config.yaml
n_layer: 11
d_model: 128
n_head: 2
n_kv_head: 2
head_dim: 64
d_mlp: 320
vocab_size: 551
activation: "swiglu"
norm: "rmsnorm"
norm_place: "pre"
norm_eps: 1e-05
positions: "rope"
rope_base: 10000.0
rope_fraction: 1.0
qk_norm: false
attn_scale: 0.125
bias: "none"
tie_embeddings: false
parallel_block: false
init: "trunc"
init_std_qkv: 0.0167
init_std_o: 0.0
init_std_up: 0.0167
init_std_down: 0.0
optimizer: "adam_variant"
lr: 0.0017
beta1: 0.9
weight_decay: 0.14
lr_head: 0.00492
warmup_steps: 357
schedule: "cos"
final_lr_fraction: 0.0
batch_tokens: 16384
seq_len: 512
doc_mask: true
train_tokens: 111800000
steps: 6824
dataset: "wikipedia_en"
Each number is 128 + 32 x the weight over its row's rms, rounded and kept within 0 to 255. Layers, rows and columns count from 0. The size above them is the row's rms in percent of the matrix's.

# layer 6 MLP up, 320x128, rms 0.0614, rows 168-234, columns 32-63
size [ 95  95 104  95 107 100  94 102  95 103 100  98 101 104  97 102  95 103 109 101 104 101 107  94 101 100  99 106  98 102 103  98 101  94 101 100  91  98 109 110  97  99 112  92 108 102  95  87 104 101  95  85  95  99  99  98 102  97 110 106 100  98  99 104 101  97 106]
[[138 143 119 150 190 141 123 130 113  93 132 152 116 130 169 164  82 127 153 130 109 138 147 106 113 126 160 172 106  80 146 187]
 [121 166 136 128 123 127 103 162 186 140 116 106 145 136 125 128 113 153 158  95 119 146 178 116 113  97 213  84 106 135 138  91]
 [ 57 119  53 126 175 105 163 152 105 229 130 102 123 126 124 167 156  87 148 160 117 124 146 122 102 137 173 146 146 140 132 131]
 [137 159 123 143 131 146  92 123 159  77  84 146  85  84 186 176 121  74  74 114 138 165 121 116 204 143 132 113 104 160 122 163]
 [104 158 109  83 164 148 148 151 103 149 147 219 159 104 114 123 154 115 113  73 149  91 132 135  46  69 142  93  71 166 181 121]
 [164 139 130 159 115  89  93 141  87  79 110 119 159  80 171 116 142 109 188  83 103 115 126 149 106 127 161 105 112  26 145 177]
 [136 143 142 132 101  80  86 140  86 104 116 174 135 153 147 136 141 116 183 118  94  92 144 172 150 153 109 128 119 176 175 160]
 [101 108 120  85 111  89  78 144 162 176 148 157 103 155  76 168 130 196 140 115 134 164 154 135  91 108 125 175 145 142 125 117]
 [120 209 171 133 169  88 103 195 115 156  93 135 123 180 109  86  90  90 135  98 124  72  90 155 113 139 164 137 132 115  84 150]
 [153 163 126 143 130 112 140 140 167 154  68 120  64 144 143 160 100 128  51 125 120 160  99 115 127 179  91  94 150 119 109 135]
 [156  99 145 180 133 137 134 154 108 111 161 177  66  46 129  67 115 126 140 128 140  95 154 144  94 138 149 117  93 125 129 102]
 [120  87 126  92 107 140 105 144  82 155 124 145 125  87 133 187 109 131  79 113 131 142 124 129  52 164 146 170  73 196 112  73]
 [154 104 122  94 125 132  55 163  83 129  84 163 156 174 186  85  91 142  70 157 142  63 122 127  88 148  96 132 136 125 125 107]
 [169 150 152 101 121  73 141  80 141 157  80 141 102 137  77 121 135 129 134 137 172 129 110 158  85 155  42  63 160  98 102 163]
 [ 85 107  87 158 101 166 133 156 143 154  95 142 109  99 167 132 174 125 130 120 133 130 115 124  98 175 129 134  88 184 133 144]
 [156 152 152 117 182 146 120 154 114 186 103 220 123 138 132 173  66 153 161  68 166 117 200  93 181  76 113 118 102  81 160 102]
 [ 77 127 122 171 104 185 126 125 111 114 152 139 128  94  74  62 113 114 149 144 110 136  93 103 109 131 154  94 122 156  92 198]
 [ 97 102 130 154  74 105  75 164 138 125 102 116 105 202 136 137 111 139 162 205 133 130 136  96 175  75 130 129 124 178 132  69]
 [108 140 156 177 133 107 176  96  94 131 163  58 139 134 145 140 174  99  99  99 116 133  99 175 101 163 183 140 125 162  99 148]
 [201 158 105  98 114 111 144 129 112 152 100 101 139  99 195 163 101  99 109 115 163  83  87  96 145 204 136 152 215  44 139 162]
 [118 132  96 129 104 136  72 143 164 164  86 208  96 118 121 186  67 121  89 162 108  84 115  91  77 130 106 128  94 156 122 175]
 [144  92 126 135 147  83 160 158 116 116 140 128 150 122  64 135 185 135 124 187 162 149  79 183 102 136 142 101 165 139  95 143]
 [146 129 124 112  99 131  84 111 122 100 108 135 125  99 189 123 155 202  99 152 159 177 140 137  49  96 137 140 144 125 159 135]
 [132 111  87 110 121 101 132  99 105 122 149 133 110 155 123 124 117 160 169 124 156 122 171  81 140 117 103 152  85 116 134 139]
 [111  92 142  90  87 146 131 115 128  90 117  46 110  99 127 147 163 165 110 133 103 122 155 138 124 117  95 130 151  75 142 164]
 [121 176 178 148 146 125 129 175 161 102 119 170 126  84 118 119 129 142  89 100 129 142  98 111 116 147 165 122  92 148 114  98]
 [ 94 108  28 175 111 135  65 121 120 139 116 137 140 109 163 144  99 154 107  96 172 133 154 120 130 154 112 134  71 173 143 164]
 [115 228 131 114 121 113 149 119 147 121  90 160 172  92 102 136 152  92 140 150 135 176  46 179  71 138 103  59 131  98 122 119]
 [150 136 138  66 133  29 156 104 111  95 125 118 141  69 115 140 111 206 146 151 191 117 123 165 116 134  93 132  91 107 136 180]
 [130 144 140 102 164 201 136  77  81 177 145  98 162 130 109  80  74 169 106 128 151  93  88 111  77 156 148 132  97 109  88 126]
 [123 169  69 164 100 151  38 118 111 141 127 165 148 106 159 163 162  76  88  86 139 139 107 115 120 144 130  39  98 106 180 148]
 [129 157 177  90 131 111 144  69 106 138  83 125 164 136 166 169 126 137 145  83 135 141 101 119  95 152 119 149  97  71 133 116]
 [124 134 109 145 172 204 140 134 129 194 146 106 143 125  74  96 102 164 152 133 104  89  77 116 123 106 140 169 164 160 127 164]
 [132  95 155 125 166  70  64 171 136 152 134 142 128  80 125 120 158 135  98  76 134 116 138 200  62 126 131 107 103 139  62  71]
 [104  75 154  96 160 168 136 133 137 166 106 186  71 133 114 170 167 134 108  96 139 141 128 103  80  70 168  62  64 179 133 168]
 [123 123 150  86  76 148 107 145 166 163 107  97  86  71 122 127 134 150 114 134 162  88 126 144 154 119 130  88 127 104 114 148]
 [132 157 154 176 107 111 108 148 133 147  75  85 120 168 107 139 119  95 101 171 117 138  99 136 164 127 124 124 167 127 110 165]
 [141  99 184 159 114  92  85 123 158 131 164 112  94 135 140 150  88 112  38 175  81 150  79 136 149 145 148 116 174 159 110 132]
 [157 106 134  54  83 174 158 135 142 175 153 166 172 143 167 142 129 124  96  59 112 110 124  87 148 183 165 184 178 144 162 187]
 [163 155 188 124  94 195 110 159 138 131 123 112  34 130 124 163 130 137 166 154 123 190 110 137 134  83 199 126 132 113  97  83]
 [143 117 179  83 126 134 151 124 106 116 110  80 165 163 142 111 164 165 102 118 114 117 115  95  85 156  79 101  90  92 119 126]
 [157  88  48 137 206  87 136 125  89 124 147 116 114 101 107 116 134 123  98 142 171 143  96 153 154  92  91 118 136 187 116 160]
 [146  96 151  96 130 129 159 104 142 128  77 148 176  95 109 103 124 223 159 208 137 100  54 139 115 146 138 138 179 116 125 171]
 [135  95 111 106 123 167  82  86 108 194 109 107 166 163 117  54 174 171 127  73 138 118 145 152  95  92 145 144 150 158 122 101]
 [149 148 131 136  18 126 125 114 153 145 185 138  85 142  98 141 114 126 177  87 112 149 111 116 126 135 166 187  98 137 153  90]
 [180  82 126 144 101  83 119 123 145 115 115 116 167 143 171  64 183  98 159 136 117 162 148 117 106 163 151 190 176 118 148 127]
 [195  86 171 132 172 158 131 171 120 121 165  80 125 107 146 124 134 103 117 125  99 131 124 136 155 119 107 183 118 177 139 155]
 [151 136  95 123 116 189 115 137 133 154  65 153 120  87 129 133 119  90 129  78 109 157 156 116 182 102 192 121 130 202 154 100]
 [136  95 129 105 120  94  78 128  64 118 152 103 107 141  87 116  96  75  97 160 109  78  98 152  86 146  95  97 109 180  97 113]
 [151 127 145 100 118 144 147 104  95 132 132 172 169 109 161 141 109 129 109  84 154 140 122 161 132 144  63 175 111 135 153 138]
 [105 123 142  79 158 103 150 103 131 174  89 151 119 108 151 105 103 122 175 144 161 184 106 145 109 162 111  98 131  66  82 124]
 [ 90  49  71 145  72 157  77 114 128  73 100 138 103 125 108  99 146 126 104 211  99 148 163 145 120 137 103 175 143  82  84 160]
 [139 165 130 201 200 142 241 165 146 180 100 161  77 142 111 151 110 131 164 144 145 133 127 135 137 145 154 149 120 134 121  68]
 [ 87 121 148 177 120 158  87 128 141 132 137 104 103 158 103 169 125  85  87 186 125 104  94 151 149 146 189 107 132 143 163 108]
 [ 86 112 118 196 119  88 159 137 129 165 131 100 120 114  93  96 115 184 137 174 130  95 104 144  86 191 132 101 152  76 150 165]
 [143 159 104 159 130  64 155  98 105 121 101 177  73 121 137 187 142 138 136 144 156 127 109  50  97 166 143 116 151 121 146 151]
 [133 145  48 140 130 130 126 161 163  81 136 170 124 145 160 165 173 135 149  78 178 124  96  83 113 182 123 118 140  86 143 126]
 [189 126 122 119 153 164 135 158 191 132 144  98 113 159  85 144 146 127 116  92 108 134 144 181 155 140 102 111 131 107 115 156]
 [ 89 116 166 131  96 138 146 141  67 107 135  73 175  90  75 144  65 138 118  95 152 103 141  66 127 202 143 124 165 147 122 108]
 [121 137 175 143  91 102 151 129 112 133  83  87 117 134 136 167 116 168 129 132  97 108 143 136 166 136 134 110 125 120 108  94]
 [128 103 161 140 152 210 139 155  71 151 125 155 122  92 166  96 108 169 140  95 135  87 110 165 140  87 178 142 163 179 159 119]
 [190 187 128 148 114 129 163 109 102 180 163  98 140 154 187 150 163 107 115  89 178 123 139 175 123 118 142 128 103  79 123 174]
 [171 117 146 142 128 158 202 140 140 128  48 166 133 151 147 122 124 138 112 171 125 148 185 148 142 133 104 124 160 100 101 168]
 [108  93 160 188 148 129 146 112 145 138  98  53 105 168 134 134 121 135 150 153 112  91 135 130  97 176 148 138  93 144  36 117]
 [ 98 121  80 141 166 155  97 127 138 115 121 132 162  91 223 157 108 177  54 147 126 114 104 100 121 127  85 100 134 108  82 113]
 [149  87 107 101 165 144 108  93  91 142 102 147 109 119 146 100 115  90 142 171  88 103  69 180  71 141 147  94 130 129 115 115]
 [153 139 190 178  72  64  69  88 107 138 174 154 167 126 154 137 154 136 131 138 146 128 115 132 183 111 109 231  81 192 135  61]]
# layer 6 MLP down (transposed), 320x128, rms 0.0612, rows 168-234, columns 32-63
size [ 96  94 105  95 104 101  95  99  97 101 102  97  99 103  99 101  93 100 104 100 104 101 104  96 105  99  98 107  98 103 100  99 103  99  99  99  94  97 107 110  96  99 107  91 109  98  96  91 106  97  96  88  94  97  99  96 102  97 106 109 102 101  97 102  99  99 106]
[[134  88 138 146 101 138 130  66 132 131 108 126 100 119 140 122 102 137  98 117  73 156  76 107  97 156  81  80  86 134 126 111]
 [159 178 116 137 157 129 107  97 128  98 128  73 121 123 148 135 176 157 100 128 155 125 135 122 109 134  69 139 161 129 138 146]
 [122 172 144 117 145  96 119  70 127 141 107 143 157 138  96 165  84  88 130 107 105  37 148  83  92 162 139  98 129 101  90 134]
 [103 128 154 114 170  91 118 101 137 153  98 136 146 186 134 141 113 170 103 122 110 142 172 175 146 112 101  95 140 111 100 110]
 [127 125 134 175 157 106 159 113 203 111 128  68 130 134 148 157 120 147 115 116  82 131 105 196 152 154 173 148  76 182 119 214]
 [130  60 142 118 160 208 137 133 163 138 101 117  97 135 146 107  94 116 109 107 160 103 149 113 139  92 118 146 163 157 135 163]
 [132 130 138 122 119 144 125  75 157 108 102  90 169 149 120 102 130  96 141 101 107 118 113  85 155 109 114  50 187 137 149  96]
 [125 131 109 165  67 121 135 131  76 130 181 162  99 213 106  79 137 143 106 129 108 113 154 130 131 121 136 166 138 125 140 136]
 [150 132 184  95 111 141  80 186 123  94 146  92 107 102 103  88 105 145 131 117  88 177 162 100 116 170 121 165 137 107 170 164]
 [145  56 116 112  93 116 154 153 107 119 138  95 166 125 117 111 123 132 155 127 107  64 121 176 130 109 178 173 198 107 125 120]
 [ 97 106 106 131 139 193 112  64  79 116 106 100 155 172 148 111 133 137  87 135  90 151 102 191 109 138  88 127 169 121 193 106]
 [ 64 128 101 143  97 121  77 130 135 171 121  53 179 133 173 144 190 119 110 146 109 154 125 113 154 126 147  99 114 114 161  90]
 [ 92 146 107 108 117 127 106 193 187 165 134 210 116 158 133 167 200 152 122 108 108 149  63 104 108 132 106 187 125 156  75 116]
 [120 172 169 136 114 165 117 211  69 143 114 144 135 105 100 171 136 153 188  78 152 158 126  96  82 157 145 124 154 126 110 179]
 [ 95  84 125 164 136 109 114 116 130  60 158 146 126 124 108  91 131  90 120 120 186 126 136  96 174  76 154  91  99 118 144 102]
 [142 108  91 147 111 122 116 172 195  89 115  84  96 139 121 178 148 111 133 135 102  71 178 119 128  80 168 138 153 176 174 144]
 [124 136 121 188 149 153 179  98  92 126 124 129 128 149 135 126 135 115 151 162 145  79  90 128 176 168 131 141  88  54 133 111]
 [208 151 116 127 108 177 185  87 124 143 133 140 185 104 102 110 113 143 154 110 110 128 161 179 154  69 120  82 208 172 118 135]
 [ 94 125 101 157 179 134 144  99 132 149 154 164 131 145 101  87 137  97  85  33 164 109  95  77 151 122 169 117 106 157 128 148]
 [127  52 121  77 157  79 207 170  44 129 169  93 115 109  77  95 137 113 190 122  95 158 132  67 127  80 149  86 126 129 107 113]
 [120 119 129 170 125 149 117  78 133 151  66 118 148 175 103 123 120 148 131 144 172  57  87 141 122 164 144  94 103 104 107 148]
 [137 120  69 165 130 100 109 119 112 157 165 179  78  85  85 160 157 102 149 126 184 196 138 134  99 138 152 131 150 121 145 108]
 [ 88  91 156 155 145 171 142 126 103 100 163  75 125 140 136 126 148  87  96 139 105 152 156 106 147 112 179 118  86 156 164 123]
 [128 131 166 103 111 109 146 181 106 153 112 175 126 120 133 130 159 121 113 106 126 117 128 165  78 180 128 133 126 194 116 180]
 [106 174 102 148  85 142 115 206  78  96 151 115 157  96 111 158 138 148 104 132 143 130 118 168 109  90  97 150 187 160 116 144]
 [ 91 158 129 179 163 212 117 126  97  83 155 150 113 132 177 111  93 140 126  92 137 145 100  83 161  84 146 153 106 176 136 175]
 [167 137 146 200 153  70 120 127  99 165 106 120 124  72 122  94 119 152 118  73 106 187 118  45 124 153 122  99 120  59  93 101]
 [163 116 175 153 112 104 170 162  77 123 138 141 164  72  86 100 151 137 128 129 136 134 120 149 160 163 150  91 154 156 105 185]
 [159 100 109 164 122 118 111 176 151 149 104 162 126 129 151 150 149 169 178 180 143 105  94 132 161 153  99 155 108 175 116 114]
 [137 116 161 131 201 186  85 119 166 147 125 109 165 139 155  94  82 177  96 105 133 115 164 136  94 188 150 113 106 107 120 184]
 [160  98  98 131 140 177 137  98  89 135 194 135 139 105 163 159 115 124 106 174 132 121 146  64 170 114 141 147 132 114 123 168]
 [149 108 135 168 131 143 107 134  84 154  84 159 165 115  91  87 204 139  77 120  87 124 113 115  95 135 124  76 129 148 143 143]
 [102 113 125 117 105 122 117 122 151 116 176 191 131 106 131 167 138 120 114 110 181 175 152 116 117 109  84 132  99 124 207 138]
 [179 146 133  99 129 144 114 132 194 161 136  84 121  96  75 141 117 124 173  53 162 123 100  99 151  99 121 174  71 140 148 114]
 [117 100  96 123 143  73 133 125 154 135 123 189 131 160 146  94 182 165 156 167 122  79 132 148 154 148 128 144 117 147 170 137]
 [135 148  91 161 160 118 174 182  97 101 115 161 123 113 135 159 163 176  87 125 164  63 127 134 154 109 109 142  86 139 130 162]
 [153  95 115 124  70 152  90  95 113 143 105  78 170 145 130 159  95 107 131 157 158 155 148 198  82 127  87 148 151 128 108 181]
 [108 155 187 132 128 105 129 172 121 125 161 110  65 170  89 152 148  88 122 103 158 158 115 106 146 131 185 122 160 139 140 114]
 [130 101 120 141 104 143 124 132 113 127 145 118  93  92  98 122 201 175  88 139 169 155 151 141  59  88 138  79 163  91 162 203]
 [140 117  92 178 142 113 141 110 138 115 117  99 219 108 136 152 114 131 170 119 146 131 163 196 146 141  69  72 109  67 102  91]
 [145 139 102 123 162  86 108 166 139 140 167 129  98 127 100  87 189 131  71 116 144 134  94  95 133 141 107 146 180 160 134 101]
 [146 116 106 117 117 133 120 106  97 101 145 136 110 191 145  91 100 128 157 118 159  88 109  73 143 118 140 133 135 165 108 152]
 [122 131 165 168 105 119  63 116 143  95  72 159  79 116 155 137 119  78 190 172 150 153  86 139 120 141 147  60 159 129 120 124]
 [ 66 108 152 181 109 102 159 151  93 129 122 137 121  92 149 184 107 135  68 136 111 165 103 157 150 158 160 159 148  94 128 106]
 [ 91  97 123 111 121 144 180 117 134  90 109 195 131 153 129 131 149 124  84 156 113 133  81 180 128 151  99 154 185  76  78 115]
 [164  98 120  87 118 153  65 136 106 181 152 144 185 112 130 183 107 131 153  31 151 147 155 129 125  98 146 141 138 127 114 115]
 [106 142 117 141 107  67 154  91 113 123 141 156 194 157 119  98 158 135 112 106 118 135 121  96 115 154 136 119  57 167 101 115]
 [126  89  98 118  83 136 137 199  96 101 126 166  93 171 112 145 163 121 125  81 101 169 103 105 119 141 166 197 148 179 122  77]
 [153 169 132 118 117 112  94 125  70 145 149 115 136 105 157 146 120  97 206  96 131 143 155 119 145 114 130  97 129 121 189 113]
 [140  70 161 146 114 102 105 125 123  98 117 122 159 100 140 104 101 150 122 174  77 143 107 169 179 109 147 165 123 147 120 114]
 [149 111 161  77 145 102 108 114 146 164 138 117 112 155 160 133 167 190  94 156 105 145  95 110 123 122 197 162 140 116 140 151]
 [ 89 154 125 130 129 100 131 128 177 138 199  80 145 155  93 185 163 176 158 113 131 120 140 132 161 133 117 105  90 108  69 141]
 [131 182 119 147 122 106  79 117 111 103 138 132  91 168 151 122 126 115 197  69 100 146 198  83 115 161 153 164 118 136 123 122]
 [165 150 104 130 158 166 168 107 116 127  79 161 116 145 144  77 118 130 142 104 148  49 106 133 128 121  64 112 144 122  64  93]
 [107 118 156  90  96 161 181 133 198 115 149 137 113 214 130 104 122  81 177 138 169 158 103  43  84 127 138 165 133 203 113 121]
 [162  80  87 107  58 158 111 129 114 107 125  78 146 114 157  81 104 123 165 164 151 132 130 181  97 127 183  91 110 153 115 114]
 [105 122 132 153  96  99  74 153 173 138 120 184 109 160 131 194 161 130 117 135 127  50  86 131 157 184 146 166  98 153 102 117]
 [139 112 107 151 191 160 127 193 146 143  87  59 108 139 120 189  80 198  93 144 117 112 101  87 155 135 101 132 146 132 181  78]
 [137 147 161 141 150 128 127 110 117  27 190 110  96 164 174 102 100 112 144 176 169 151 121 132 186 135 101 129 135 117 167 112]
 [157 126 189 128 105 176  94 186 167 109 124 122  62 176 146 106 164  97  73 132 154 188 163  47 169 103 123  97 175 167 141 179]
 [143 143 176 134 120 122 144  82 148 119 141  93 181 129 115 161 163 132 111 152 153  61  81  68  94 143 128  89 116  59 119 132]
 [101 124 119  88 152 118 113 113  73  67 164  93  65 166 180 134  76 178 168  60  86 127 153  87 134 129 150 141 115 128 165 168]
 [ 61 131 167 165 101 141 146 126  49  90  82 154 169 113 168 159 128 129 153 109 153  71 139 137  94 114 106 117  76  99 112 222]
 [117 137 114 112 122 142 137 100 116 104 123  95 121  75 105 183 114 115 189 150 144 160 133 203 144 151 119 141 121 156 110 121]
 [ 80 204 156 129 133  66 176 155 130 114  85 147 178 125 115 139 130 121 135 181 117 124  80 120  96  94 157  84 118  63 156  92]
 [ 78 141 149 161 131 124 194 126 138 120  86 103 193 142 110 154 130 109 105 191 173 148 108 158 116 108 123 128 109 171  77 206]
 [ 94 130 117 168 172 107 142 113  46 141 160 129 124 107 117  82 121 139 168 135 147 127 124  89 115  91 118 103 195 103 158 173]]
# layer 6 MLP gate, 320x128, rms 0.0671, rows 169-234, columns 32-63
size [ 97 101  90  91 107  88 100  95 109 110 104  97 108  98 108  97 102 101 102  92  98 110 101 103 103  95 108  97 105 102 104  99 100 100 105  94  92 107 109  95  94 113  94  99 100  97  90 100  96  95  88  97  92  99  87  97  93 102 105  98 101  89 104 102  95 102]
[[140 134 113 127 107  90 103 147 138 124 176 123 142 171 133 148  97 155  95 177 119 213 163 123 143 132 172 166 118 136  59  95]
 [ 87 121 137 128 106 120 106 123 156 122 130 155 147 186 157 218 102 111  77 104 159 141 101 121  79 133 182 162  82 151 185 101]
 [132 130 150 142 177 178 136 198 220 106 122 210 150 162 134 182 122 120 120  88 117 162 101  99 140 196 134 130 205  94 125 142]
 [ 75  27  94 131 129 105 135 101  72 188 149 114  91 101 135 148 158 137  91 136 100 130 104  82 147 145  67  94 123 134 135 111]
 [ 96  82 132 131  64 114 129  94 111 117 118 123 111 185 131 123 119 105 109 167 135 152 165 145 110  95 135 161 107 203 111  67]
 [147 106 169 114 154  57 139 131 144 118 120 103 102 113 157 156 134 114 182 149 101 131 121  91 163 147 149 164  89 143 197 149]
 [100 138 152 108  73 100 144 125 121 108 159 131 126 144 182 217 142 124 111 125  80 122 114 100 160 114 163 112 165 123 132 105]
 [ 86  86 148 147  70 128 133 113 142 141 172  90 119 158 139 169  92 157 122 119 109 124 138 156  78  81  83 147 152 169 153 128]
 [103 124  97 115 105 205 136 121 160 174 126 132 167 194  85 170 177 123 154 146 125 120 186 120 110 121 172 177 162 130 121 119]
 [133 159 156 155 105 116 109 164 129  75 115 138 100 120 160 138 125  63  99 122 133  84 114 168 122  96 187 184 155 180 127 160]
 [163 150  84 133  82 156 115  78 137 121 136 170 146  92 203 118 170 175 136 148 152 113 104 145  81 151 120 139 101 138 122 113]
 [ 88  90 131 109  73 159 157 141 159 102 128 160 110 106 114 162 207 115  86 128 137  99 100 100 146 173 107 116 184  51 106  92]
 [138 143 126 138 119 153 173 167 175  77  95 113 146 149 106  50 112 119 156 188 145 139 122 163 188 112  95 108 117 125 108 111]
 [125 167 188 107 123  52 170  89 101 105  98 110 103 102 176 150  94 155 170 118 201 110 105  91  67  94 109 188  86 149 151  97]
 [159  80 115 120  94 109 142 148 151  88 146 174 111 113  79 108 156 110 172 145 105 105 129 188 150 148  78 125 173 103 118  95]
 [189 157 161 117 121 132 106 130 148 139 100 191 136 160 134 110 129  95 103 126  98 128 171 182 111  72 169 203 127 142 118  73]
 [145 141 113 170 142 182 133 194 159 121 154 191  81 105 106  98 175  65 117 140 118 141 125 145 104 112  84 133 130 103 152 164]
 [ 92 114 147 103 169 140 124 129  90  75 146 152 123 104  97 111 132 121 136 104  62 145 112 153 111 156 125 106 123 132 135  73]
 [158 153 160 141 129 103 179 149 151 140 135 134 125 181 115 127 162 140 142 155  78 150 134 167 133 109 169 148  89 102  99 114]
 [120 163 107 165 147 139 165 110 123 159  61 155 123 164 112 130 146 142 144 168 140 123  85 132 116 120 127 156 186 140 145 105]
 [117 153 119 139 113  97  99 149 158 113 158 121 164 147 114 134 118  98  59  86 128 113 170 115 120 144 129 153  78 143 179 111]
 [104 122 122 135 151 152  99 171 116 123 184 138 112 133 118  80 126 116 140 144 111 117 116 191 168  91 193 173 190 176 141 100]
 [162 146  82 174 136 153 146  69 133 163 126 145 141 155 159 186 127  96 131 123 193 127 111 131  76 126 161  69 132 132 113 110]
 [167  84 146 115 103  63 101 103  75 110 120 104 135 135 104 163 135 130 123  69  95 171 169 164 196 140 171 143 142 157 156  62]
 [160 149 143 154 131  74 133  75 106 106  93  87 131  75 167 104 171  69  62 109 157 129 120 157 101 105 116 125  74 127 151 169]
 [108  79  96  92 162  57 126  83 137 115 129 134 136 159 122 171 102 184 153 105 130 101 107  97  84 128 156 134 129 104 143 162]
 [139 121 126 119 120 142 118 141 175 104  66 117 171 139 192  92  98 129 130 209 119 166 167 173 128 112  73 146 139 175 132 110]
 [130 177 130 128 107  85 124 141  77 113  83 121 180 129  99  96 141  87 129 149 120  91 155 119 103 111 103 103 114 131 170 168]
 [128 103  99 145 149 160 156 128 113 198 116 111 106 163 161 144 145 174 127 135 167 147  97 166 155 108 138 172 170 194 105  96]
 [134 116 109 170 107 154  84 108 115 120 153  88 160 114 160 127 157  87 124 113 150  72  98 179 125 151 121 115 138 141 153 166]
 [137 114  77 134 122 140 108 173  97 153  97 150 158 150 151 142 135  73  82 114 142 179 114 129 106 110 118 159 138 162 126 122]
 [ 60 180 183 167 144 104 141 143 171  86 119 186 146 103 111 124 172 156 111 132 183 145 133 159  86 128 123 107 163 162 122  95]
 [ 60 154 120 125 139 117 193 118 130 165 186  96 140 150 154 121 158 112  89 123 105 108 130 216  90 133 148 131 128 146 112  71]
 [115 114  53 119 115 130  57 126 139  88 174 108 143 150 133 134 142 113 112 117 160 121 157 135 100 138  84 148 130 166 160 178]
 [149 214 124 143  45  99 125  96 181 113 129 103 159 135 150 135  83  85 113 164  82 136 123 128 223  64 110 108 129 173 148  75]
 [166  77 117  99 106 150 100  90 133 122 136 118 183 131 131 145 124 142 129 156 145  82 143 109  84 139  86 170 144 123 198  88]
 [ 94 104 147 138 136 117 161 107 164 123 120 223 103 134 142 135 123 114  95 160  88 120 104 131 118 174 140 140 107 109 145 143]
 [109  47 147 126 143  93  80 115  51 112 138 161 160 102 112 114  87 109 101 115 158  74  98 164 139 144 133 133 179 100 121 154]
 [162  97 124 147 152 154 152 200 121 136  89  89 114 105 118  80 139 139 162 126 145  73  85 145  88 103  85 198 157 116  93 182]
 [134 128 123 118 123 184 134 103  70  84 127 137 126 111 185 118 104 132 102 166 113  83 159 103 140  78 107 145 130  77 107 117]
 [164 131 132 149 107 136 139 139 156 137 170  99 135 127 127  37 154 100 140 140 123  65  89 117  96 161  93 195 142  33 128 129]
 [143 139 146 181 120 106 106  90 115  53 116 146 133  94 147 145 148 184 160 140 126 115  72 161 108 131  57 149 141  60 147 133]
 [131 148 167 146 120 156 126 156  67 116 103 164 150 167 129  97 114 166 206 113 161 105 142 109 104 120 141 171 111 147 132 159]
 [139 150  64 118 156 109 114 133 113 144 139  95 155 136 154  68 159  70 147 160 149  71 154 144 106 103 124 182 131  92 121 125]
 [180  93 131  96  37 134  81 174 158 106  94 116  94 180 149  98 153 134 141 152 143 146 152 128 120 175 126 125 201  99 132 144]
 [128 168 115 150 103  81 106  68  45 131  88  74 135 197 162 220 123  76  99 143 115 122 151 108  63 128 163  89  91 156 164 174]
 [121 130 115 150 105 144  67 124 140  44 147 120 135 172 142 170 161  80 112 114 131 137 126 104 222 120 147 131 138 119 150 137]
 [129 111 107 116 153 176  73 160 100 150 144 149 122 135 185 185 133 123  74 150 210  69 121 180 124 106  90 105  94 138 139 162]
 [149  81  92 190 113 162 110 119  71 154  81 144  95 130 139 115 130 130 160 178  88 123 132  86 100 107 169 185 155 174 124 104]
 [233 106 106 141  45 135 141 108 124  99 101 132 157 114 141 111 125  47 131 145 144 139 180 137  50 119 103 126 133 138 145 128]
 [153 145 116 120 136 174 125 106  79  95 170 122 125 169  79  88 110  94 138  89  59 162 149 170 141 129 110 159 153  75 113 117]
 [126 133 135 171 182 102  97 119 112 131 198 131 193 134 132 188 107 130 136  81 109 118 108 125 125  87 177 129 142 178  94 106]
 [ 91 195 121 128 138  71 156 126 192 129 106 155 142 150 155 158 170 113 170 149 155 146 110  78 128 108 111 147 135  80 112 189]
 [ 48 129 198 165  88  68 151 183 102  81 133 155 134 128 110 129 151 105 102 148 128  90 100 179  92 211  95 116 128 139 181 111]
 [169 126  94 125  94 166 193  68 135  97 125 143 133 141 142 123 153 140 148 180 139  96 155 152 139 109 120 159  85 123 148 157]
 [149 106  73 116 141 148  99 166 133 187  79 173 117 162  97 108 173  64 104 127 140 128 134 129 119 109 206 103 167 133 147 110]
 [113 138 108 194 127 175  82 183 147 137 106 127  56 135 148 101  66 110 100  52 139 110 133 111 146 146 154 123  89 164 166 135]
 [132  94  98  92 145  87 136  81  71 151  58  96 113 125 154 163 195  76 123 113 124 108  61 122 101  70 121 103 187 100  92 143]
 [136 176  81 135 179  92  96 119 118 121 142 182 189 140 141 124 152 156 132 105 165  81 146 156  76 126 156 175 144 131 192 113]
 [197 116  38 122  90 182 103 122 118 137 117 136 158 110 114 110 144 175 160 114 137  84 107 151 128 107 113 105 186  73  89 167]
 [112 172 123 101 145 162 162 121 106 106 101 103 141 148 128 108 105  81 100 135  87 123 195 118 105 169 199  74 141  75  97 111]
 [120 182 140 100 176 172 159 162  82 118  59 209 158  89 152  95  96 109  80 152 123 109 176 117 113 169 143 154 108 113 156 163]
 [124 131 120 149  90 190  71  92  87 119 158 114 163 131 167 111  93 101 113 115  99 166 140 185 106 141 102 155 145 115 113  76]
 [162 180 109 120 156 127 135 155 148  31  76 147  94 120  71 169 114 151 149 136 120 144  58  87 137 155 162 100 150  89 157 109]
 [116 159 170 134  91 108 170 138 148 124 103 134 116 137 183  59  99 169 151 162 128 121 130 157  54 183 138  83  83  85 158 104]
 [ 99 133 118 135 131 168 137 128  81  78 155 108  81  91 101 110 132  65  87 102  70 118 102 161 105 150  72 113 156 105 136  86]]